config = dict(
    num_hidden_layers=15,
    hidden_size=96,
    head_dim=32,
    norm_place='pre',
    norm_eps=1e-05,
    qk_norm=False,
    tie_word_embeddings=True,
    init_std_o=0.00933,
    max_grad_norm=2.0,
    decay_fraction=1.0,
    final_lr_fraction=0.0,
)
Each number is 200 + 30 x the weight over its row's rms, rounded and kept within 0 to 999. Layers, rows and columns count from 0. The size before them is the row's rms in percent of the matrix's.

# up: layer 11 MLP up, 384x96, rms 0.199, rows 323-358, columns 0-95
# down: layer 11 MLP down (transposed), 384x96, rms 0.189, rows 323-358, columns 0-95
up323,109,214,212,161,215,224,133,191,234,154,226,199,180,191,161,230,191,206,197,189,215,191,158,236,196,192,209,221,175,226,193,212,186,133,197,179,222,261,212,185,187,248,178,172,189,152,215,205,134,197,186,224,193,191,182,213,228,173,202,179,227,169,163,191,198,176,183,198,151,248,188,178,260,147,211,255,168,239,239,218,193,232,180,282,150,245,181,248,205,173,202,223,214,203,237,210,235
down323,100,190,184,231,197,165,182,257,221,205,193,209,179,190,186,239,260,215,186,283,186,153,173,239,239,169,231,221,221,178,217,242,187,151,204,185,201,173,191,145,229,190,158,227,185,176,203,206,220,198,182,197,191,245,164,218,186,205,141,214,194,235,226,174,212,120,172,224,184,233,216,215,249,181,159,214,225,228,212,158,229,212,164,205,246,156,259,181,192,165,187,164,170,183,185,203,232
up324,101,237,222,158,206,189,177,148,165,231,175,201,205,211,231,197,164,239,230,150,195,204,235,156,183,230,192,220,220,168,158,219,242,208,157,195,212,200,237,171,224,188,198,212,219,188,214,212,196,195,184,217,170,194,207,193,183,185,243,183,213,230,198,142,197,241,289,162,132,251,185,240,177,210,172,213,188,172,237,175,218,183,212,222,210,205,137,206,211,128,231,148,245,160,171,206,226
down324,098,191,239,138,205,137,247,180,192,164,210,207,218,193,230,185,161,221,195,163,228,161,226,189,173,206,223,166,217,167,146,217,236,165,175,212,215,247,177,197,219,172,197,200,222,188,193,226,217,254,159,159,220,234,263,247,217,251,153,143,210,225,197,178,170,210,226,217,243,148,181,213,274,220,197,217,186,212,205,243,214,192,161,216,174,225,185,178,218,158,165,204,213,187,226,181,168
up325,117,202,205,165,192,180,194,198,167,168,197,180,206,214,192,188,222,173,210,184,188,205,164,125,213,162,183,208,248,247,148,249,227,160,198,163,198,263,256,165,187,199,188,178,233,190,207,166,225,229,243,184,208,255,208,242,228,224,203,148,186,213,231,197,213,190,169,195,160,243,142,209,264,177,161,208,157,183,241,183,279,218,192,181,210,200,187,198,239,179,194,212,182,201,226,241,238
down325,115,220,173,207,182,195,239,211,211,220,205,174,176,225,193,203,207,235,200,290,192,224,235,164,275,156,206,198,242,230,226,203,165,190,172,218,188,233,186,240,217,234,223,219,225,188,218,166,197,201,157,201,230,187,155,181,139,259,174,197,146,200,159,159,188,216,177,225,179,151,206,225,220,222,192,168,176,192,195,201,194,290,236,206,170,163,199,193,202,193,199,202,221,113,197,180,199
up326,103,273,236,188,279,175,195,148,215,179,158,215,200,241,158,196,198,282,233,202,201,219,172,172,193,208,177,195,170,201,151,192,150,228,167,157,225,219,203,185,227,190,255,166,161,148,173,217,172,157,175,199,234,251,189,222,189,240,182,217,182,215,180,179,232,191,225,190,162,248,227,183,184,232,199,201,170,216,173,201,192,202,219,248,188,180,223,188,188,187,152,242,200,223,195,158,176
down326,101,154,250,245,230,245,158,215,142,220,168,169,188,180,194,190,183,194,235,175,191,181,180,209,228,180,165,258,167,227,261,216,218,203,166,218,253,191,232,225,205,217,194,237,157,237,192,234,224,159,202,219,174,198,149,180,129,200,246,196,195,198,194,206,210,168,212,236,180,180,184,205,161,210,244,206,227,168,165,169,217,200,185,255,226,193,233,165,204,142,189,180,202,172,265,204,169
up327,094,201,235,212,179,222,145,172,175,159,174,236,203,189,180,196,143,250,201,180,203,183,217,177,210,193,194,149,229,212,179,186,189,201,211,225,229,216,236,264,194,187,184,209,133,139,225,202,188,173,187,211,226,183,182,213,183,276,210,192,257,178,222,240,223,204,211,232,229,174,130,190,211,142,204,211,228,219,169,203,225,198,189,156,162,270,210,221,186,149,170,233,236,194,177,154,203
down327,093,138,218,228,236,224,183,201,247,153,204,137,212,185,184,188,189,187,229,144,224,191,193,179,253,241,184,243,155,259,230,181,217,276,192,193,210,194,205,190,166,237,180,279,226,202,186,183,156,193,174,197,210,152,157,154,174,201,178,178,177,218,238,212,208,168,174,200,270,222,217,184,221,230,210,231,173,171,175,176,190,184,202,162,211,203,206,145,216,213,223,198,206,223,203,246,194
up328,089,202,216,217,187,200,110,208,198,170,166,195,253,263,148,258,208,214,157,205,199,230,207,192,221,198,196,177,156,213,206,258,238,152,212,175,203,225,209,186,202,184,213,110,196,189,220,195,234,234,218,219,181,231,195,151,210,217,190,213,187,202,182,176,204,219,246,214,168,228,176,200,194,193,203,211,233,192,191,297,197,232,171,220,123,228,163,229,213,169,219,211,197,178,175,206,192
down328,087,210,185,201,200,234,239,246,220,221,226,181,168,164,213,253,213,217,225,208,196,168,207,194,219,253,224,207,197,164,182,186,213,178,168,156,170,202,237,168,201,210,132,296,228,213,222,190,200,197,211,240,175,217,209,201,170,196,216,193,202,146,153,191,245,180,140,177,178,200,146,181,223,211,168,237,219,262,204,176,205,225,123,201,187,173,166,231,154,215,204,200,169,190,222,204,255
up329,108,193,212,214,213,180,166,226,191,197,222,137,158,209,214,187,194,225,238,171,184,173,183,204,188,165,221,153,258,203,215,280,222,171,193,213,224,203,215,207,186,212,174,196,182,149,164,199,178,255,160,214,204,246,147,215,212,247,227,188,165,174,139,149,180,210,212,190,241,213,151,230,210,208,197,240,204,244,205,225,249,245,241,245,192,221,216,242,243,145,181,203,194,154,203,196,224
down329,114,245,203,169,184,220,180,117,222,232,202,187,192,215,172,176,174,160,208,264,178,216,199,184,176,233,219,218,241,177,180,213,189,241,217,198,214,139,222,187,238,214,224,183,210,181,176,196,205,213,191,194,203,190,214,165,148,232,221,252,200,236,176,176,179,174,229,168,155,235,204,199,197,265,201,258,223,163,243,139,231,233,215,180,176,199,243,168,201,230,124,225,232,175,204,188,158
up330,095,215,213,157,209,207,183,185,231,188,111,199,233,167,190,233,160,209,202,186,176,172,190,169,188,215,178,212,214,232,191,166,193,173,174,195,226,238,225,203,132,189,217,179,166,177,228,222,241,238,213,198,236,194,140,228,178,255,221,176,191,153,209,156,180,187,231,208,235,174,188,214,200,216,233,214,157,148,222,230,254,171,208,263,258,173,180,193,217,156,170,245,170,216,218,237,236
down330,094,233,89,202,222,254,207,208,207,213,188,174,182,173,190,147,199,196,206,331,213,239,190,201,166,174,224,154,210,210,181,176,195,211,217,196,239,157,241,198,191,203,209,254,210,228,163,174,183,168,179,190,236,215,155,218,227,203,183,176,205,192,216,198,163,193,194,221,189,241,236,234,205,208,187,184,163,212,201,240,204,178,226,176,218,181,177,181,171,204,195,181,258,224,164,176,213
up331,105,220,218,225,262,232,196,189,236,136,190,210,174,215,189,235,184,212,182,172,261,164,170,216,174,174,226,146,270,253,200,176,206,144,221,192,225,199,179,187,197,206,175,175,196,225,195,154,170,244,220,221,235,217,198,198,242,187,178,239,191,179,228,204,216,183,159,140,181,208,223,153,211,225,166,192,184,154,202,224,215,197,184,246,175,190,215,276,176,181,199,259,192,146,214,227,210
down331,111,205,200,181,223,214,189,200,213,233,170,197,166,229,246,225,240,189,214,212,213,161,218,181,228,188,232,184,176,191,199,240,201,208,223,182,209,209,188,244,192,213,190,216,168,180,203,203,217,161,227,231,179,181,210,223,174,133,184,169,170,179,193,242,195,213,231,134,161,178,229,197,186,159,180,160,278,187,171,228,249,250,186,185,248,257,231,158,206,222,144,157,153,242,134,198,244
up332,104,207,207,174,183,187,159,205,193,210,182,229,225,205,250,203,135,237,220,197,201,173,153,251,144,170,197,204,214,270,228,232,196,152,210,197,219,241,214,229,138,167,190,148,171,136,182,165,161,177,229,172,184,203,210,170,262,231,211,172,176,236,217,191,176,216,252,204,198,211,177,202,277,195,189,206,185,186,243,218,211,221,177,233,248,211,143,198,201,191,182,216,216,189,193,184,237
down332,108,184,237,191,221,137,180,201,174,127,176,183,203,256,234,195,203,241,201,98,208,175,219,181,178,180,196,190,199,222,195,217,164,198,203,194,224,251,250,146,243,221,180,217,188,178,207,186,192,203,187,190,196,202,178,236,184,242,217,195,195,217,179,161,212,149,218,254,157,171,232,248,196,204,223,236,191,231,216,246,211,185,197,222,176,232,138,195,151,232,207,247,163,230,190,181,230
up333,082,226,216,132,203,242,224,227,196,222,183,205,141,192,155,204,161,172,204,194,268,182,215,161,236,214,162,223,193,259,173,184,224,197,210,214,191,168,194,222,215,217,273,197,208,238,181,235,155,261,188,246,185,208,174,203,183,212,226,227,206,216,149,211,136,164,187,205,185,176,194,240,199,239,208,226,238,169,238,161,192,180,160,246,217,209,177,257,201,178,215,187,180,186,224,204,144
down333,079,196,260,209,246,184,219,227,183,216,230,200,191,162,209,221,221,208,183,154,127,194,168,177,157,181,189,224,155,187,237,229,208,219,224,215,191,221,229,214,210,234,121,190,175,167,220,190,180,207,220,152,166,210,207,168,157,197,178,182,205,216,226,221,211,174,203,198,248,197,237,186,263,181,174,206,194,239,256,191,163,209,264,209,170,182,272,175,197,209,195,193,201,122,188,221,252
up334,106,241,238,248,213,234,200,169,188,196,176,171,204,214,196,199,189,217,202,210,229,188,201,204,195,112,178,235,239,198,162,194,149,184,228,224,184,155,221,201,167,147,200,144,222,190,120,237,221,225,186,220,184,189,178,206,228,235,181,220,201,171,183,204,239,193,169,231,220,183,197,272,195,201,180,203,144,202,243,207,207,180,179,177,187,225,210,182,208,199,176,209,319,183,230,184,213
down334,107,202,181,235,233,203,223,187,217,160,197,208,244,185,217,188,146,229,244,170,210,229,198,231,208,275,196,218,196,188,233,189,222,193,252,218,195,237,245,142,186,197,196,241,251,185,151,219,185,165,197,218,61,174,182,191,205,175,191,229,216,233,206,193,181,190,193,190,203,166,223,188,212,143,188,190,169,198,204,181,230,174,195,186,199,229,215,219,174,159,256,191,202,221,175,150,201
up335,112,197,206,179,283,216,205,184,204,195,209,181,208,191,204,231,177,199,183,159,188,270,222,224,135,210,227,141,224,198,184,228,207,168,200,152,257,217,209,221,179,210,205,195,193,235,215,176,181,244,191,238,221,217,151,232,235,186,155,193,205,204,262,208,224,276,158,204,173,209,170,245,200,148,180,174,169,160,202,215,223,186,187,219,141,187,243,200,191,187,234,231,158,142,207,210,185
down335,110,197,217,170,205,196,181,244,175,199,181,258,193,184,132,173,212,207,154,188,198,225,174,189,203,197,177,240,141,187,141,215,233,180,168,208,200,262,195,176,177,215,256,217,180,215,219,213,189,188,170,177,202,186,169,206,195,228,162,177,201,231,299,208,236,202,176,168,206,141,181,244,204,214,239,226,209,183,203,224,225,234,226,178,224,178,226,247,219,238,193,203,220,163,219,122,239
up336,096,226,236,198,231,191,188,151,184,202,134,194,207,195,211,141,125,187,200,200,189,281,230,176,180,193,173,184,224,183,156,167,227,250,187,197,267,259,228,213,176,171,203,169,152,175,200,199,179,179,182,162,201,193,204,154,228,188,203,255,226,214,223,212,196,244,267,183,220,193,172,206,175,170,179,231,160,206,197,217,180,208,202,168,220,193,240,224,218,143,191,233,249,205,225,187,192
down336,096,177,194,209,200,169,184,221,160,201,195,179,203,253,164,250,237,220,137,203,149,183,216,201,158,220,231,191,240,240,158,207,157,118,200,192,227,145,205,195,220,170,196,205,258,196,160,206,192,213,226,201,159,168,189,234,181,237,203,182,219,235,252,231,207,139,209,240,190,171,208,183,239,176,262,222,188,203,247,212,258,188,182,204,223,204,225,190,191,207,226,187,135,187,221,189,181
up337,099,228,237,179,200,238,184,220,187,231,187,209,176,180,183,183,204,173,235,191,206,190,186,140,207,217,188,215,164,295,201,171,216,212,209,215,224,207,173,206,178,199,157,200,170,285,195,291,226,160,199,177,251,225,214,213,201,222,211,204,214,164,196,136,192,186,167,182,202,197,192,228,183,209,152,215,154,230,202,200,198,161,251,209,208,173,179,209,229,201,109,166,211,202,214,252,205
down337,093,156,273,190,222,171,199,176,193,196,195,199,197,234,195,171,189,255,206,199,244,203,254,205,231,171,175,242,206,139,240,219,211,202,231,182,195,203,153,167,247,152,240,206,206,184,237,206,173,196,218,281,210,246,231,198,224,164,176,218,214,171,230,192,218,229,214,154,224,184,193,197,193,204,110,206,194,203,182,145,187,183,197,166,215,207,234,189,146,211,162,189,196,157,158,240,204
up338,087,231,210,186,214,227,210,200,176,225,195,171,176,206,172,221,189,205,224,195,224,182,153,197,225,198,180,207,217,232,160,236,183,145,244,153,207,149,184,240,225,211,265,207,183,187,166,204,199,194,199,233,176,180,188,233,268,238,158,171,199,230,185,191,156,236,280,226,163,165,210,185,213,206,254,223,211,209,224,166,211,159,169,157,237,216,172,189,173,129,247,251,207,151,198,198,218
down338,086,176,209,226,192,185,201,245,206,158,212,226,167,220,177,197,212,239,209,178,138,224,167,196,158,177,218,165,169,206,226,219,185,252,176,182,226,259,175,146,210,236,153,151,224,157,215,178,192,208,267,191,197,250,262,186,158,151,204,239,198,189,236,203,251,163,181,177,213,232,169,197,198,188,150,218,219,260,216,223,154,184,235,209,195,201,205,196,234,189,188,141,194,244,194,204,195
up339,115,184,213,202,204,290,176,205,227,216,229,188,159,222,170,235,164,205,231,183,166,244,171,156,205,187,238,161,265,238,164,209,188,175,199,221,242,218,200,184,191,218,214,145,218,201,180,188,203,235,188,231,207,253,201,243,217,214,210,164,211,179,245,173,233,179,165,148,184,174,191,249,177,204,266,167,210,176,189,185,246,177,180,232,196,194,186,191,221,219,184,216,128,202,170,246,246
down339,117,231,217,180,152,208,141,160,151,183,231,217,214,233,166,206,181,230,279,206,212,211,231,168,258,188,213,207,226,180,201,162,207,168,175,184,214,239,138,292,215,151,176,188,140,213,210,166,210,194,166,210,106,248,204,164,183,206,193,233,213,238,199,206,207,204,186,182,208,209,248,168,202,241,224,192,234,196,213,187,217,178,181,205,217,204,216,211,211,217,175,222,175,199,200,195,161
up340,090,216,204,212,211,241,226,129,222,200,198,182,225,196,147,189,184,218,201,202,256,239,205,178,163,165,196,171,195,193,223,259,207,183,206,195,181,222,190,210,153,167,224,191,209,258,196,224,238,210,149,193,254,117,170,227,185,253,208,229,175,195,202,148,139,204,200,196,186,200,229,208,211,205,170,170,136,210,214,214,213,182,166,120,230,208,206,216,238,255,176,213,237,220,201,189,230
down340,092,196,96,207,138,224,201,229,207,206,184,209,156,220,192,231,222,175,204,337,190,195,230,189,226,195,174,188,206,185,243,171,182,192,201,216,191,197,188,202,207,183,196,199,244,172,232,224,225,187,220,223,198,233,227,214,159,179,170,213,224,170,212,237,188,242,176,179,142,184,176,219,214,176,253,172,215,202,193,179,211,184,220,176,179,171,196,229,243,176,183,212,202,221,131,227,184
up341,102,235,205,138,249,245,171,212,211,198,210,206,207,248,200,228,189,165,224,208,216,179,170,195,172,185,173,209,235,244,203,211,184,145,168,235,170,279,130,149,185,201,200,153,246,177,189,210,194,157,204,194,178,188,133,198,255,191,227,238,159,194,138,231,250,207,244,175,197,217,208,187,208,179,190,223,166,193,246,192,204,206,181,243,216,176,189,215,217,176,192,189,198,186,265,220,210
down341,099,165,193,198,226,157,223,190,183,198,192,189,221,250,195,198,220,160,192,221,218,197,175,199,220,219,207,185,131,213,149,186,278,169,212,172,224,204,199,200,162,166,185,236,185,183,197,176,216,248,174,219,203,199,209,160,222,208,179,193,176,234,195,150,152,209,218,271,229,195,166,267,239,205,194,190,167,256,181,216,185,234,218,237,221,209,186,251,173,164,151,188,263,170,255,160,220
up342,101,251,251,219,210,205,202,89,195,209,186,191,145,144,201,211,230,192,174,201,262,221,202,186,147,159,202,209,192,191,201,241,200,151,166,193,210,169,225,229,152,230,170,170,173,261,197,198,201,211,192,225,211,154,189,188,208,230,183,235,211,214,150,214,132,251,219,175,181,185,207,232,186,203,196,180,205,178,247,205,246,214,179,239,210,170,174,206,195,156,206,180,244,168,180,203,203
down342,100,211,227,161,163,187,236,225,195,236,164,244,200,203,242,226,198,252,185,231,177,140,159,192,239,168,179,179,232,201,159,212,197,198,142,191,230,199,242,203,146,176,192,205,221,125,171,203,235,180,206,199,196,256,272,194,238,182,177,189,197,164,231,179,210,218,197,184,215,161,164,246,185,148,234,193,172,242,184,230,256,199,168,232,219,231,196,208,218,183,187,198,145,227,208,177,214
up343,107,177,226,162,262,221,164,174,210,187,209,231,262,251,212,190,168,187,227,181,204,213,195,220,176,191,118,192,187,195,200,252,199,208,181,169,186,237,203,182,188,124,178,206,230,187,232,182,194,212,186,205,206,221,187,196,240,180,174,194,227,227,134,267,168,252,209,168,157,224,194,196,234,210,191,208,161,187,196,171,219,150,226,236,239,246,186,211,223,232,191,193,259,155,170,243,204
down343,109,157,184,195,244,224,205,228,209,264,204,188,216,189,200,204,205,193,226,223,286,242,162,236,221,187,165,204,212,227,202,153,212,196,161,187,184,255,214,174,156,162,253,191,226,229,166,176,182,202,204,258,190,215,202,181,176,251,189,225,163,224,251,139,200,188,175,179,217,205,219,147,190,222,177,227,206,256,138,179,169,184,221,172,212,164,180,163,219,226,237,183,195,159,163,225,186
up344,086,220,176,144,270,217,194,197,187,211,209,130,194,163,200,221,164,193,224,177,177,267,188,137,212,188,140,169,175,220,155,189,205,176,208,166,217,220,204,239,198,148,242,211,204,226,214,212,239,228,165,192,204,214,225,187,179,208,222,217,214,190,171,196,177,178,207,197,238,188,167,177,183,230,167,240,212,169,206,164,238,206,197,179,255,211,249,155,246,242,180,248,234,207,214,238,264
down344,084,150,165,193,216,190,203,204,188,197,200,249,256,210,183,178,218,196,199,196,272,257,233,268,238,206,200,209,230,258,228,172,148,198,206,192,193,191,183,191,207,196,217,203,196,221,193,214,228,226,135,188,199,192,197,231,236,166,196,189,202,171,232,301,178,236,190,196,201,175,253,226,165,195,197,145,141,200,157,192,195,171,195,170,204,176,182,188,167,130,210,164,212,180,182,169,218
up345,108,232,208,184,212,162,186,219,194,187,188,188,208,214,185,167,202,186,194,188,241,218,203,190,174,193,230,158,268,218,203,255,289,148,184,175,220,222,202,213,161,228,235,174,179,144,217,175,166,226,157,212,227,225,152,191,236,229,227,237,182,193,203,210,167,182,158,143,203,216,116,160,213,206,138,234,201,226,226,216,215,203,172,189,189,230,179,238,240,219,239,249,196,200,215,174,220
down345,112,254,161,222,241,138,198,199,174,189,145,184,214,199,233,220,175,204,167,212,215,235,227,186,201,221,231,192,209,202,225,170,166,215,226,267,204,201,243,239,191,233,207,128,209,205,131,205,171,162,196,179,197,211,198,257,179,214,158,169,156,214,230,155,231,187,193,191,207,265,183,259,155,193,201,187,239,209,226,128,171,215,207,149,176,229,234,212,182,182,196,189,185,197,204,205,185
up346,097,231,194,159,216,223,218,245,195,188,179,195,206,218,191,220,197,208,229,184,198,267,103,147,214,213,200,150,208,252,230,200,212,180,221,202,243,220,193,185,216,209,162,177,251,214,184,196,273,238,187,193,173,241,141,233,245,164,221,152,141,206,150,177,173,191,199,162,193,194,239,207,199,207,242,199,139,212,225,197,237,198,189,181,210,189,204,198,236,191,185,222,214,255,229,209,223
down346,096,200,160,149,169,211,241,168,175,171,258,188,220,267,171,200,252,195,170,202,251,226,159,191,255,248,199,172,220,202,248,177,177,172,222,184,208,234,177,214,189,227,181,177,203,182,200,227,162,205,195,238,210,220,194,203,207,254,144,239,189,164,255,213,227,185,178,140,228,139,232,153,206,219,188,173,201,210,217,212,198,198,167,196,200,194,218,210,131,183,177,182,149,211,246,207,214
up347,108,267,204,176,240,214,196,159,181,216,198,174,214,187,236,248,153,232,153,168,186,200,227,154,173,164,235,173,216,228,186,208,245,181,194,235,191,194,169,240,195,214,215,193,213,276,162,200,205,231,178,258,197,204,150,240,205,204,198,223,190,211,183,171,220,216,184,195,169,208,188,286,162,212,188,194,211,128,252,236,223,177,153,166,177,214,235,178,248,180,239,189,220,184,203,185,191
down347,105,219,201,194,199,187,167,254,209,171,150,177,198,217,159,213,149,230,204,178,243,175,173,232,236,218,266,245,161,149,197,191,192,238,219,201,168,266,180,208,134,249,199,193,223,186,216,222,210,203,184,160,151,238,214,205,250,171,196,153,247,234,216,218,212,222,138,199,212,167,207,187,254,223,221,187,222,212,243,230,196,188,194,168,189,188,204,169,200,207,161,185,187,148,180,150,214
up348,106,199,229,147,189,205,214,166,169,183,185,139,209,231,202,179,187,236,217,192,236,132,192,202,197,206,178,184,189,236,249,172,162,178,196,219,193,210,210,263,180,223,174,153,196,193,209,227,208,188,179,219,262,241,148,236,193,212,211,196,222,171,284,147,190,166,223,165,174,226,171,181,208,177,214,162,177,237,193,227,240,176,190,216,170,298,209,219,203,177,181,183,175,224,198,238,213
down348,106,251,195,178,186,240,225,207,188,249,191,215,187,160,211,183,199,181,186,257,185,186,190,219,169,169,169,138,175,190,189,248,244,206,196,174,199,113,222,262,215,220,189,180,211,188,197,172,153,206,178,204,187,215,252,252,206,213,216,147,175,230,201,170,205,194,198,203,187,185,238,206,210,234,208,229,228,125,219,170,180,266,196,160,254,184,215,204,204,212,201,156,260,150,195,182,206
up349,105,176,214,197,201,269,192,219,201,136,211,214,186,195,172,193,121,216,200,172,203,234,197,224,165,200,223,171,202,200,220,232,220,154,223,205,218,216,206,234,233,238,244,185,164,196,173,215,194,199,158,250,207,202,237,228,222,144,236,179,167,152,154,135,121,228,247,201,200,194,206,178,224,210,230,232,217,200,200,228,191,177,200,192,194,185,170,267,176,186,168,202,236,194,162,246,243
down349,104,247,213,199,185,205,233,228,190,212,246,204,195,132,204,186,169,194,228,195,212,203,189,210,235,233,184,228,191,228,157,193,184,190,196,259,86,199,154,224,210,169,187,221,218,175,216,218,228,249,222,178,198,188,190,198,138,241,206,219,216,223,153,191,158,202,197,168,200,197,192,203,239,248,209,237,189,177,132,204,164,229,235,240,165,190,181,202,246,133,186,241,188,218,188,230,210
up350,106,232,213,179,227,236,197,159,229,203,202,212,187,266,203,188,219,214,224,188,195,200,190,165,210,202,248,125,217,273,164,251,198,222,169,224,209,196,222,178,213,206,168,180,178,167,159,248,176,148,213,227,253,213,165,248,172,199,167,176,180,205,235,193,203,198,196,165,166,229,203,231,207,211,161,193,210,234,198,232,212,175,167,190,200,252,104,217,178,243,231,170,175,179,220,167,230
down350,102,208,223,162,210,220,187,196,160,145,202,160,190,197,250,193,161,209,150,200,209,234,170,197,192,213,195,199,243,191,193,178,241,224,184,193,181,205,205,228,211,229,208,265,170,204,282,152,189,205,243,217,177,215,210,102,197,217,161,175,191,163,224,242,195,184,231,200,177,198,198,232,185,204,173,212,200,175,209,184,127,177,172,196,213,210,218,182,257,227,245,228,198,169,267,245,166
up351,106,176,211,170,223,219,166,161,221,168,168,198,252,192,218,184,188,243,168,167,211,217,240,222,209,176,234,174,159,175,234,219,190,183,211,142,201,209,257,295,190,203,208,203,193,184,200,237,176,141,191,163,193,203,136,178,220,181,176,199,199,192,242,201,191,210,205,204,193,270,145,224,226,237,168,199,133,208,214,235,184,206,213,194,193,269,172,217,228,199,231,181,150,159,201,192,224
down351,117,226,270,184,196,218,155,206,211,153,173,280,264,193,177,167,258,239,249,133,190,200,144,206,188,160,202,177,221,245,161,154,201,192,196,221,119,202,191,205,194,190,157,204,233,256,152,214,212,194,180,215,173,178,195,223,213,200,211,217,189,187,260,200,222,196,194,191,221,175,204,216,217,205,221,146,185,185,202,205,179,205,202,234,190,232,186,191,181,196,220,157,195,222,235,156,236
up352,100,250,200,217,197,232,219,138,160,197,167,208,217,200,178,190,131,171,199,187,225,203,180,257,164,165,186,176,200,214,173,220,177,169,210,142,176,235,194,226,211,255,231,156,223,197,180,191,168,159,164,242,245,198,161,206,229,262,193,221,183,224,232,128,232,190,192,167,160,159,174,236,198,237,205,227,195,183,250,237,220,214,168,208,228,250,181,221,199,217,198,192,188,247,228,230,193
down352,100,204,147,187,149,226,245,202,241,256,196,193,231,213,176,213,187,259,216,316,202,185,197,195,194,155,196,226,201,191,196,164,197,187,219,155,220,203,181,170,239,164,174,143,235,196,170,259,193,201,202,182,221,214,174,224,202,238,132,203,261,246,180,215,143,187,202,210,199,208,178,228,194,203,216,202,177,211,211,189,180,156,187,191,207,148,194,169,225,197,191,233,181,248,167,213,206
up353,105,232,221,228,243,212,204,188,156,199,157,203,206,221,226,185,182,203,189,181,193,249,149,187,191,158,235,120,240,188,198,215,214,195,209,196,200,234,209,198,232,218,184,193,204,141,140,184,216,166,135,171,240,238,208,216,241,208,209,245,179,163,211,193,196,169,198,180,230,191,150,228,179,221,162,198,172,211,185,260,260,219,154,233,230,169,188,200,273,193,231,245,223,225,224,194,234
down353,101,167,239,151,178,221,165,185,224,189,213,223,197,200,200,210,223,212,203,75,198,207,207,221,201,250,168,201,201,230,165,223,162,178,179,207,200,182,180,219,193,224,210,198,207,220,217,195,226,201,230,275,189,242,182,235,184,202,220,128,208,195,163,183,181,213,213,216,180,194,224,185,252,229,197,169,220,209,245,160,198,187,257,233,190,222,160,231,171,167,193,149,179,174,123,195,234
up354,095,182,265,210,183,225,186,175,193,224,194,160,211,178,229,222,156,155,196,198,256,187,235,165,160,217,171,180,247,183,245,200,184,220,226,224,235,182,211,203,171,243,192,174,202,162,142,178,212,191,123,197,214,205,150,177,226,173,213,204,142,210,179,226,214,208,204,213,221,181,169,183,181,192,198,234,186,205,214,194,192,161,221,201,166,148,217,179,266,160,180,280,266,244,222,209,202
down354,105,162,187,203,181,151,290,206,170,212,211,184,242,205,156,198,185,171,207,159,227,211,209,163,201,193,161,192,190,228,196,220,175,234,236,237,205,230,232,256,193,247,196,258,195,175,175,232,216,177,204,223,208,203,196,191,125,167,222,213,207,208,178,232,200,182,174,190,236,155,180,172,227,160,255,219,232,170,148,277,172,203,243,218,214,202,235,209,170,177,167,196,210,201,184,143,199
up355,082,233,194,247,220,182,173,212,193,206,206,183,195,192,197,211,157,179,163,219,228,223,211,176,175,174,182,202,172,188,181,166,247,215,216,211,221,255,226,212,184,164,162,193,224,215,223,208,222,159,195,160,211,150,202,196,202,170,195,266,146,234,205,197,181,210,217,196,116,246,160,189,222,220,155,221,193,179,265,206,229,228,153,159,226,159,146,229,184,255,153,226,244,191,236,236,165
down355,078,213,198,185,179,195,171,205,154,153,190,210,151,210,247,167,213,281,175,162,164,183,187,201,195,165,189,223,159,205,205,261,159,203,154,190,146,210,173,267,194,247,225,213,201,145,188,188,197,204,176,191,164,222,226,223,198,155,192,182,257,177,207,233,189,175,245,203,244,183,250,181,226,165,195,205,209,226,146,224,202,211,228,215,222,211,247,226,221,178,247,146,230,209,205,217,227
up356,102,218,192,197,230,181,185,102,152,225,154,157,187,205,201,225,214,198,218,162,165,212,201,208,174,212,167,188,233,185,196,177,285,228,245,174,217,207,219,215,159,200,255,192,219,186,153,238,212,183,166,204,197,191,174,244,221,148,233,210,171,185,253,238,183,254,178,205,213,187,181,255,210,194,188,242,170,155,265,250,201,206,224,208,193,220,207,196,251,219,180,204,228,185,215,197,214
down356,099,215,161,201,179,189,277,247,222,240,182,207,242,225,151,234,206,175,185,209,260,185,157,202,207,208,188,170,211,209,203,219,212,169,196,204,192,207,153,199,241,205,199,158,230,186,202,209,235,230,216,206,217,194,236,184,135,212,188,186,184,305,201,194,220,199,147,162,172,181,172,134,225,187,180,198,257,210,191,182,181,229,201,236,199,165,157,236,222,238,141,222,188,191,190,159,189
up357,098,170,233,179,156,207,209,202,192,225,213,172,194,157,159,175,168,187,206,186,195,256,213,158,160,168,196,133,245,219,195,277,199,181,246,237,245,211,207,213,218,222,187,174,165,231,225,210,254,220,152,200,216,203,196,222,211,186,194,182,171,236,264,180,180,233,239,181,249,225,215,177,238,182,192,157,199,166,200,177,248,188,180,176,197,261,210,232,207,240,145,142,180,186,214,192,209
down357,100,170,134,202,158,141,280,228,199,238,239,152,194,165,170,209,188,201,209,225,194,212,163,195,212,207,228,227,204,202,180,229,162,190,192,197,198,217,226,209,165,198,202,198,204,230,215,187,211,225,195,207,162,196,152,262,216,210,194,210,223,226,184,213,139,167,220,239,232,250,213,168,188,145,188,203,227,189,265,203,209,205,221,201,241,212,205,222,166,232,206,150,220,215,179,184,94
up358,105,175,229,257,250,198,209,170,188,156,165,236,192,243,229,211,144,201,182,174,204,268,227,206,189,229,167,200,207,207,199,169,202,181,187,161,182,179,214,228,179,189,241,198,154,190,200,263,225,179,168,174,189,191,210,187,213,217,208,221,194,172,216,167,161,183,192,182,190,217,204,195,224,247,210,181,146,198,234,193,206,85,217,163,216,211,247,210,120,208,172,182,186,206,252,176,230
down358,106,217,197,197,152,163,208,169,222,198,142,162,249,259,160,200,210,186,150,193,168,227,259,225,202,193,163,224,225,225,170,240,233,128,221,204,130,166,173,202,229,226,228,212,202,224,209,172,171,211,174,239,181,206,172,227,228,214,210,178,210,198,199,246,219,166,179,181,174,187,169,169,208,190,199,189,177,163,221,192,188,261,191,220,264,203,202,290,192,193,191,191,178,247,180,211,213